From a checkpoint of a small transformer trained on Wikipedia.
Size: 10 layers, 7 heads of 64.
Architecture: RMSNorm before each block, rotary positions, no biases in attention or MLP, tied embeddings, normalized queries and keys, capped logits.
Training: a variant of Adam for these matrices, 376M tokens, 5744 steps.
Each number is 128 + 32 x the weight over its row's rms, rounded and kept within 0 to 255. Layers, rows and columns count from 0. Numbers have three digits each. The size before them is the row's rms in percent of the matrix's.

# gate: layer 3 MLP gate, 1216x448, rms 0.0313, rows 363-381, columns 112-223
# up: layer 3 MLP up, 1216x448, rms 0.03, rows 363-381, columns 112-223
# down: layer 3 MLP down (transposed), 1216x448, rms 0.028, rows 363-380, columns 112-223
gate363 095:042146134151092108180111171134157150076110169099126132196112109132107157048094073110158084106144124163163074100129124111098085055130172071118121129123073169130144106150131120154129098142131132188181123131112128156127145149155127129091091122067172151111137129119171100177084160108178158090120123132128121135071097153163138162145133108164
up363 093:176083155131105108133100163096084136091126123136117145176174200139082188093128090073169124130115139190123121127123104118100174156121096128124148124124141108162098161150134107092139139132065091110156184159128109122098135127124190174121114189125160119084126132124147100140114153105169093171103138076093131110101130146142136124138097121093
down363 097:157152147102112058244131139157075120128199170096150106127143139134069148139135099126167152155126114104153114135134088164070115083178113088113088112192114067101142092148148133118177135086085123139137184202124105164093151109124067150130098155144173099185083120162107137108112149121124158138102159127136096208063089075104135177129142129116
gate364 103:127107181026139153098124137146150143145143121087136122087139180120155076154107126141147130169108140176090179116170146155115114154122117150053154088180128105111102122146134160149159068082114142159139117194138111125115095140153145135148192139134118145134159101135071092097151100118094177170144123139146164175158164133136106114131105060151
up364 101:115105108123121068105114123054147111079075124128066145145145158137092164136121105156094085134150160087180111082145132116135139138155090185144130142125125169102079093158154105128137163154150150094128077117136168175160197128188073152114114186132150185112124091148132166044104136141166173134149080078137111143142086162146139078060123219132
down364 103:127139152141123092130154093200125132067121134142089070150116076129075171115132133180120149071121156053155141104157121115163159122055095118147099141076182173151142165106134117100126092172105147124061120161137102178082179172141149113156096183128110057113078218162148118172071158106084110107153146091119107057106146129074136116093118131153
gate365 109:179087120166118085128196157118105092082144145101158154105119149116114190112114142104110106133149133192146103105125142128108165104097127143132118131140154061158119132128134107103151174117073144109104158112123143183100078111126174158121147219109117101144199174113112164095157089135138115091082141153121145104189119093096129101165130135116
up365 102:103086183108112061070161180115131152059197176126124169116126122134138166140136143143110105086123085128141117134141127142153160125159151092114141113121138106135122146111130127133107119170146143117129117114185194207163094162132112139099135140079100127145197133151183194110106097176154150081112155159121163137129133142128105107146099144124
down365 093:083132120136162142087155154130122107136158139164084086091089118163124122138104117188159071086154173127158141129144098093157093176255137137134139160131147128123087168141122125106083145160119126096196112101154079097050170198107075114149113105116101073093161175184122119151153161138159130146107094123141128178127144128140084136092113127100
gate366 095:174134138132132060117056120186127125104119140129136154135143161091134085115136118102135177116152115173127204114088126111165115117108080088119139142156203105154128189118104163115137092115061057127131094113112090156198148053160136143151140079157191161116179150046131131091157153125151166147087140131134130116092138141116167149123127168129
up366 096:139133082171134144114195084148091137135115117142118085182098111157191133133087101097137135102080109149137127088119177128150117118123154130124143108113048137147075104044117096087135163115126133153141118092116115125087142145167099148110173077135106128079168127065106178094121118174152129123136169101178132091134120121112196215078125156111
down366 097:071170135100100118143159088098118070118154196072091140113085111091164106106091110116147102078131138108133070176173119139100126119085101084150134123102113124177187092090116176117144144146113121127098073103132115088114104151111139109107163135131089082088158068078087113172100118130149119078112137123125106139133091109101124164135117110179
gate367 094:089101127114164097088135128139112056114186137167144100091131157141176095136092058078156173096130160125147132135156145091094149186111126182146121142097121150140166106141138123089125158157095133087148123156081129145218062124084177206094132086152156095157102125114099165089136083098145084091124124071127125108114141130142107154134202093089
up367 095:124123098108142112075142139118144177158113094139111140118133154098128120145148105130154148156193202086165103125142079087123162159098122063117139110087163109148128081111185140101164100138213157109098117095076124147150074152168110120117107122161146130099161093175143158114118161074114084154142095093156148083128188090105179139102177092102
down367 097:150152144098077148051177109131121088146085122100191152130186100085149128128120126142059087083053134123126112054117144084165119173208098132101132079089124140112142102173103149159151076110144128209119177152107142166148101102112105147097075113123105146109087094165180108093055148163116154172173191163114181121165152107095154162112147096124
gate368 093:125101098116143149117160126182115082117076135093159099103125088085166160074089126110164103150128139133128093115194194100133154122069155047139110106113152136106134175153178068142161128099123126107095128134116138118104104127162074192091128112145131149087083177112197146118154122115116129138142066140137119165149066118134166113186146036101
up368 096:057115107150157143140094106105111101111193148115149101141134153157070134144094199126211170124158121111152172142106057121117109130129105106140180114116094158098142107104115121091100106087145085128181176081127128169155118096104107119136150104194110170198153162120075163169105159116137141133113126144128122182165177158110135115112090116115
down368 097:121171107204116123126147111152131131162122072123117152114099181153096132089218102196151129160143129150103159147187170125188156160191150085156117096095122171128118142115097093120194099127118182150103136077148147166148083128128117156086121156101212104108077170146105155147084114185100127063147149066103161139102098161165118122083157126142
gate369 103:213167097179128131101105114126141152185164145143094140124122149117075140134105072143102152135133075115182082096147105126121143049079128163173094112152184122113105040178133137161094115109130174128139119111188031130125148156103192165139113126130106096128165176102116136118108078123116119122095156070157151084167141132158073138108175122185
up369 102:132147169137160116120124114146062107144125106094134161153136092138197168137122086118132203127135161194180168155083108120105167123142149129145133064161113131129091122128139162128157110146204122126149139114135115137150132125153155120159139089134159134088111115142098133114136109166080162171123200157147111122135175132146131161144098156202
down369 105:075109110128127130099155112087131106131113110081105111162164120200130130135141163160126129141141139143130093130134138107090163118170106146143110118180110178149139155122101118103129111115144134092137136069134058167148124102112117137090184093112142077167130162130147092157127074135113130149096107156115173090149113163150109154111121142140
gate370 093:162146147191128100079085179148089159154101109079127132085116127092087109118114128189093147187124170151171075158119153089107127103130136161129151112111151103163058121134123090085127157142058142147134143127133072160041159118127132155155118106117210111112132082145149140052146088125077128126130137074114128073186071132133161139102091140084
up370 095:145120159189123108126115107090126100167134120090120105134158169119149175199097115149152185109130179130139109167120088135110132088160115167203109161083113118123089167070121143148141154155064091198135113105119137120069136147183096170158153079118180074054122067147168163071112088125045151145124163143106055097108124141100104137141116187147
down370 093:122163118145112130171072144194126116161146153150125108139093113075165177147097152163129156131119130135129127129096123174149114162226145161135106132158109121127169144123141158127152083198102099150123117121132104145146092064145107103098129158105095120130100144138124172107088158164144117127159096074138093181112128086118070075052183109127
gate371 108:106139091098107155103129085124135076098109178151133102121148174129074085111064123116138176075171107145131103083135146097119159110096091142109161156134065150138166092114142087132152146143182154091128113132142116174081133061039120120133188172176157140176110135128136155144173131147168113141127194124137075164139151160113147086144143152094
up371 106:123123119082049182123091045126112116170140134138141058162067099146102118121056144151176099173106147141092168118152163081152164100162134083118161133164100139097129201160093186139130113115107110100140157116197081130096177148143076141075121157120105145125094068139111124128137101121095114138126088172173126137142133162141118127130146117163
down371 106:155213170115102114102148087146123150154115067147081116154106116146154184132189166182108081082186153098119190119114119101149169108130130091160157122140086091095149083191138142112148148107082121152146127180161112159161158133152091116152167133162118155130116084137169154126107155145105175123148040124122155163140155128119147229148099167094
gate372 099:121136100057155161086115120154132181099156177103149144126175136147092119137074106166124141166175128114087105110133178168160171111130124126084208152158172122162132185168166121156156110121163120163119118100161095136147090088119182134149143109130107089125168134146166132092131110160145126110161074153133110141093097114128133177158162119167
up372 097:066120165140144102103152103081066106151143094081145120123072112117122119162131113160114151135129137147133198098095089104136091135129140179116135158075132132138113146143187118114142130141134107082127146159079127088125183051177185098154160140132101110106151164137160166120076135156150158139079111069166077166111132178092134156084171110139
down372 099:176116141141137195141126108109100144124082042126174122077090111098062068159152182104154149181111170150148146191113067093153137149093141100112121145121173125071131182157139120092176102126151109102147102149101107141164135129182098124129117083170111157105131123082157133170203054110148094166174153096166102138109116140163140119156158175071
gate373 092:194172144151111081130189128061091134129105124101095109149099135128124134118184138160129113113143104172090111103115154115116189131089122138179196150106101106105136121081136137113154134100124104129124100149093181089090178155114176160087170120081097122092102089140099146145112143121107119129128118160082155077108071115171141082139101115161
up373 094:143094130163095122098169109164143093131182118158159131124156152186119167156135109136143156161158094116135139072141160081083116115079121113124112055114120153119138138144119114161133159116159158137151122191146122099141105159158070161157080143072161113126162106128104183156127132134067127137185109130109156094143049156084124102128180117109
down373 095:180156131135074081162119134141101109135109102084165093127081136206083136140116117100122150072148115106098147141109119142086161100144131154146137152196162145115122102149139131164148164167150085160106080115139128151129051161097132166140187153163131069131158116147128130164089127097087085135064099166181117152112099160112137074184176140158
gate374 103:102172115127141160091152197161135095099139138112177127094107131097066138102086132104146057165115128096146126143171104179045184047101117107068105128109108150131138144136119061185108150110146146128111158131092192094103203089163151118176113106101120073072110122193135155115123100140141119067105145094177131162151138138132122120107113127093
up374 103:120136089147107156092164170112087132094151160156111163072086113185073174082105149131120122090126127107058125190136185147080113132139120140047110097068114088096187099148139084078125131087163112075086096124058107112108107111216078142102104080152126140188142121103112155145117163172123130116167162089158155190131122157118138122176210102160
down374 105:165129134128124163100115109123159149122127099103119148046137157131131145133153176163155111099112135147117095171142165097101135151138113139144134167032160127079115110108103116074137179105110174135144063161146080130090198142041155152112145076127110100149161132131131122134094134148070125205125092126125149111140150091123115113139072099149
gate375 101:083120094157135087081183124129166111160107080090128102092167139111142181066117086161159108222149104158085141132104172148125108153078134102173108114172095089069139104146137085151129149138082097141111066141136149089074132100101138159188132097088128176085147159106155149126151187118174108108057110124162079170183150130138147134097086114069
up375 097:130121160096161117139116184108176073115127130201083127088128143122102135113182163180143093134126127121181139156123098144089142098135092125170120178150162042082110129127123116119120126115144135141139140124089111122141116128139199127125048101157080113151137105136127116144102084145131096138152139073157169199135099139123161145121187127110
down375 099:146161109123126104094125139093179108142146106146115102132139114111143146145181145099112117159091134133158084094111123056166090175179091122121095166132042096136119108094166142106167090195124126132043169104136172078062136123120157135088117127123114107165054102165135130118114142154124121120149171130135101109114123042136112112087181155094
gate376 096:119137158094159088094100146113175113162107106108107127123130133078153109106166126232095145117154120174120185127116079127169070080143156156103098157097174162172150059114091109153129074165154115166153135129101060141092198113066186134161169118117158185137155107091148170061125099093169113114112141109161125157167152175138141104142122175149
up376 098:168126165151130125090092200136176162156148142140126173150138097064108135155143157067122145140160096114107135151111176153164128102151158140127075109132148130105131130151142115074104145185194152114097131136121113165193147157070116150121131128071155142163132111085184108140114073137117104175155117184116125141116127086120180175173196047116
down376 099:155125167098123126147159105132118148163137127111127111115125156152069166058125111127150127129113136116104076121147184126081145123192167093186102118166124109118123079154178137141167112127075124123174114111105132121109107126158122114141144091110197170163143145157110171097117128110137117145150099104102093080137101131100170107152111100145
gate377 103:110164131158123117149124112160142059153091107114149126133115153100111104136141149143123145153123109150075153142132091110139180111101123157101157110046155142130090099107158115122187087124140145159048191114064177138180137123147130102158156139108113103106131079136057140172146134100095154141133176131100085125157144082118166088142130103078
up377 104:114166146091114059103133145166184097115149138175085098154150127110139097076153118145174119166067120091210122150164082199146105173109123092175086132073177141211147133123096116099163162133106140143188160098130094148143111089144147093126172115160096167102099122170115136100160169031165148088147131206118126197126115112158159192196152096128
down377 101:148165081136135110113179157152192103124148122134074108137146140121183106104160111148162155163145134093129107131132122155142165128073122139112148074172137184099077128128141195125125114144122139092196118140115134133137132115117154143147168073125125145112093089163122153112213106114153070098171092154064143097102139166053134179155164160069
gate378 099:103151169168095122115116098090108157147127139066126112163117173106134098106142167123084142131116121147125121179132147116108154155082122067047121146127179107112178146165089187082135142109090183154131143147125132143157139143114080161108158141147130101102124144120141121098099141109137114158098107140169125133136149113108119142091171185115
up378 102:129140107154138149086192135112146096143114077155110124090129125161075129119124167172103108163145111094142105137119134171076148162148112096104115086117164175107161146113145090180119138134097147129164100123082098130159166138092144141133098097104124173097147118137139094101133020211113102195179146107130098107105129039124093126158152097080
down378 102:111104110138111177111115212141129153140138148160106100119098139162132109124149106103186117163088117149142184088140158181050124172132124176132124081125132139084172112186123116156133189125111124129079141131107106075171196060148150055107101101109096105113143111075118079138119152141144132128089088119151095070108130098134114198203114102080
gate379 103:121084102123161145156199058125074182115165143090149106142176130166135072092042133131137142113061134131117132149095132139114183122110151180100112153116137118157120194071090111129065180116121101118110139110140159101137105115082208107120121151092104113093113144170121061177145107143145104112106147146158125161090119133155045180067144072150
up379 103:179123157095166144142131116104103179133108146172132125142204120188153078117078132156127143122083151115142148164142097146146145108131108160214153108124189158140145157127090129129088154180098145082095111107088130156124104098122191115107142169152140169101150097157094106116134119100182086117122118144159105166094098150162131142122132101137
down379 097:185112106136145134141156127104090114114172095075090125173153136158113048079119144122145087115092168144127135115103152141142149131200097109159153138131150112136108168142082177138066196135169191131122168135139126112054087139082140084111084117130092178129072109126126099141110112100140141089114104192179115159140174141117118113124102041064
gate380 098:145152152041143137141110138155149153095169141212143119117133114147072115097157115153144110182140149145127124131155138135114142123128150122156127127121164101142127136114226143099152125106096146115123168108111099100122138120120150109117083150097183124183125105150141098100139128181133153142111111095133122135113140083175151123128135150081
up380 099:118150103126171151082154146116072140159180110102127123080090079192165126117088090098084140134161188099122120128071148117098135118093135136153095134105190095180169140142142095217143097126096115106131137214060117108123048143136125105143154103081161143135134124149096111164071160056104129109155147152144164068128125106117071131108153092111
down380 101:108122141099184170161127106122132130108133083146163110073162155188193127142107135105154139155147118140117174120137187112134125109121104181191131110173112066124091129085129103133181103160137130082124129165115074141146090060135127145127080184155144205139191085106129126107099141108104081137193118169132189127107193071097171150069115076099
gate381 110:180096140166125088071131175127128167142098108122143102073187181106159101164090149170140094175181143078149154141124166125127166063080099083070110147168147141133140126132138173041139097151162115091102106098099143107127165151191168171104199118086109128127095111094073118156118108128143178135137142114131072072146119122142088168169135170134
up381 105:129120136108087151124190108084126189130129082095188132107086126133161111110096128148157168163117149161095189088131182086133141103131125078117088116122116130147141141158101132195171179187166115138137189124165157077204139081120140152172091092122154129115153121153156117138126156142216118140152070221123091171145204086137134102172167156115